From a checkpoint of a small transformer trained on Wikipedia.
Size: 9 layers, width 256, 4 heads of 64, MLP 1024 tanh GELU, 7.33M parameters.
Architecture: LayerNorm before each block, biases, tied embeddings.
Training: 340M tokens, 5188 steps.
Each number is 128 + 24 x the weight over its row's rms, rounded and kept within 0 to 255. Layers, rows and columns count from 0. Numbers have three digits each. The size before them is the row's rms in percent of the matrix's.

# q: layer 2 attention query, 256x256, rms 0.0853, rows 151-161, columns 0-127
# k: layer 2 attention key, 256x256, rms 0.084, rows 151-160, columns 0-127
q151 087:119167112121096128094132122160111103116162116146149146172133105135143125105103135131119138182092126117132088105128135082150135128151144126161133124143194095130116122211120114106097082131127059128123124103115115143145115116165114131136138136140124146138165129141113110092143085148130132115138158127153126081106142087156131093149144141148103116166137159131115142161142133115122152113096
k151 098:174154172132132138164137107128177140173086152102118210078129123116157126141137140125159097147173105129113141100151131113120138129129136078122088113140122143118113132130130076130120125087132153117171117157141102132105157133106133103146123144084150138124130123149107123161107148128125099085189097116110090142089149154107155133097125131078130106130123118089128111107127144142147121151167
q152 087:156154146134124106120099125074125124122109139179147128103156165112089108141139097104135136117133159151142149185126138114093139101182100154165177177103160153110081110093131122112134101131132167134133126107119092124103132144127153138146152138135154156122122097111097140136135096132145131124136085160138088124115129106115153076161103133138121124115124121117158144135126122098121088157119
k152 085:118137103089130146086131122152143103112143135102137117170156120112124127124114146168090144125095104142148138136121130134167166102093134122131123088098095118135126142119130149117144071140142151134137126175118133086112105150126129125089114124168107117077071129115125124126121149129146138085097139092146154128143124167159117142103156122128140131157144136172138108108129110116162148144113
q153 080:127108134114106122127155093110146150153138134114140117081115142141161139162144143128121078122159143083105161131144136128114153093132110142143108111094150192136112113127137160114187155113124161090142139126142114157138142099147106117186171151131143133117162134131093133112125156138121129099093125101099114177114116105164108082125063126145148126123115180143114072123153111123125131129116
k153 092:124130089117121142080142127120118158117121166120134143118155101145145130107149085108069128150147123142138128136180145143170135115139126127111163138149138084098095118147119144144107112119101171139142113137157150139159123160104144150082102127119124095102084142096159119113137127119130136168093162109144087082123118103144116125146174103134117117112076204135116142119137117149144108133097
q154 083:132115153127144125156120155109143112149115122114131132099138140127106129160132177149146134130105125131098136089117130114171147091181090116153111136063130122132115105091107139133126156133100146156176128131152131147107123128131148136159148126102142117096139130134164135103120143128102100172136153156122114186130118088130111100200127124135101086136144134130142121125159157100158102103134
k154 089:099150120095132127099138152116105086097122119079097163161128124100104145093123097127141129110117114159136105138093139124131164134130109114172136125110134093091147131148103127122138134071101097118150122145166138123081145131140139132125110134159116113127120139117130088142154114120082150113140165102108122136130125108138111074171176107119138122116108175106107113099145129145147114160120
q155 084:098135145100151116108165147107156109160129150116122149098131132121105146131104108160143151141167097104123135121132128142127134095119127062127092160119119096145134128065112136106132110122114133122130136173176124129115086163125149067167142145123152166183130146139132139108162149112096139136127127133080186118201134101108128123162116106106127134106173095084088176135178143152149135159141
k155 091:138063121164152119134129161137123124074142128127093125107117126070155125131128151152147161085090112100107074115129152157108145128147113141105149138158116103153113106138109142131084143145100124130103111073102136127129164150139148146129132124167110113113115147123125094047176129152143116136093177153158140145116103122110152115110108155131156121170129113150125128116142162130097114136105
q156 089:115151132115097164172120168114135076119108091132163137141134132094134111166114114116146127094129136124153117121131172122141156148138147063142145120141078131145163131108136115172162135147143122117163100131137127119131147118124125153117114124096126093139085121116126108119101087089078135127151130132113158169167113142111105142128112171121119062149133086144152159135158131128124123108097
k156 099:125080128120121113125124108145113110158154121128147148129126111114099139132103131146153122160091141123173153132112076092102105183167132147167113101079114110139128129120102159087086120135091078127094182122143127100159136099147135142108099151117116113106129129115151169106139106146162102142101108132120130122164190144151118084163117082100091124104129120119112130120155115122121166174147
q157 084:167148129121125137144128111149104140099155112139177100136140123113136104109129135155174147098155129134125157140086125156166147138118118102144158125118115150107125118053115122080133130106105128175187062145113113116098164128139127126155100149138139122125149144105122117122134139142092090126103137136151177118119155114153152074142115108150160146091131170066152182096142124118116127112129
k157 091:112191132148133142128129137125183078114112137122122141101119120122179131114122136148123147077141092105121124106090111129142124149119121119127159143135124115171108118149155119138111135153106137098110121119091124098056149154141122163147138167145092124099157099115123105110145073107133170131120096105113176132116123121083125100135106101134104088133148122096121095131144119107103159102155
q158 085:124160124122118136116148085156146178124134140147065123122131108161149079106127117133110136150105150092142098117122150131119136130119157147177087100156152133114130125171158153075137127156111134118095113127105145126165103094167121121127136172107108119158137136125103142144147147156142157086144124129133157151096138098149128131093115158117129144110116126134123108135142139158125166103121
k158 099:158128158133119120090147151104148123157091166102151119080138165152134107140115155111128124167147161141150152110125091127098119123140102143134148180150145164162108117094160081152129123131154162095102125117115128149166133129106141103125155100102148163157161173162122110133176142140113142134092101138067105104072099117100110158159121159109085115119137126128101118133149120158173122161109
q159 087:115144139114124168134146098142136141138125104115106177156086138147128112171096112144102122081091130153148109134130151098116111114123148099114112144111106103134099113152130117108152102190119094120123140081131108186118157137163118128079129172104136091141152107154091154121142135122158148101140105121123129157164114112139142109137062150152119135117102100099131091127161119113096174095149
k159 109:137146135085113139107109129120092127102128145137127131136098139162109201141122114120168136170090105115173160097169096070155137136171101146122125147131149147121141134141149119141104094117144095171102120095142129098145119153126104159117105144109166145113125149155111168160144104098155136126112137155130116076104176136123108160177120147103130122145134115160103144103149125112151112136120
q160 138:127106126114168152124106119111076120110162144110102130117131147123131080135088148128097150115147118112149120132184134139110145126093112132139150141150160116111141128152165135138115181139117102142115123117120110048106105104083155105125107148124063112159128136104167132143134162117106155151091125154094136136148099120138077140141143129117101180146106118135089119114117158126122126098187
k160 098:169116139150131109158113106154112152149137154118154136112132137090114100145122139122109129103173120121104145136087124146095145130102191090179114139177133090115113157135141108140142116128116142130127094116123090119147119106157168127117131106127117081165136117140120138089110126152107142171146152154156135155135126096091091116109101145152124149117159103111097150123127119097099164141135
q161 160:124088108159151123141114124089096118106155118126092176125132155112111091104082158135126159133151112134132128154138113182131162141121085115121103174132158154094146128115143125099120170129125150088168141116155123087079138120146138133130120146131083116142093132112177104083156170117114140158119110133080162137157116123109074105162125128104112149123125127124120144089127168114158118117151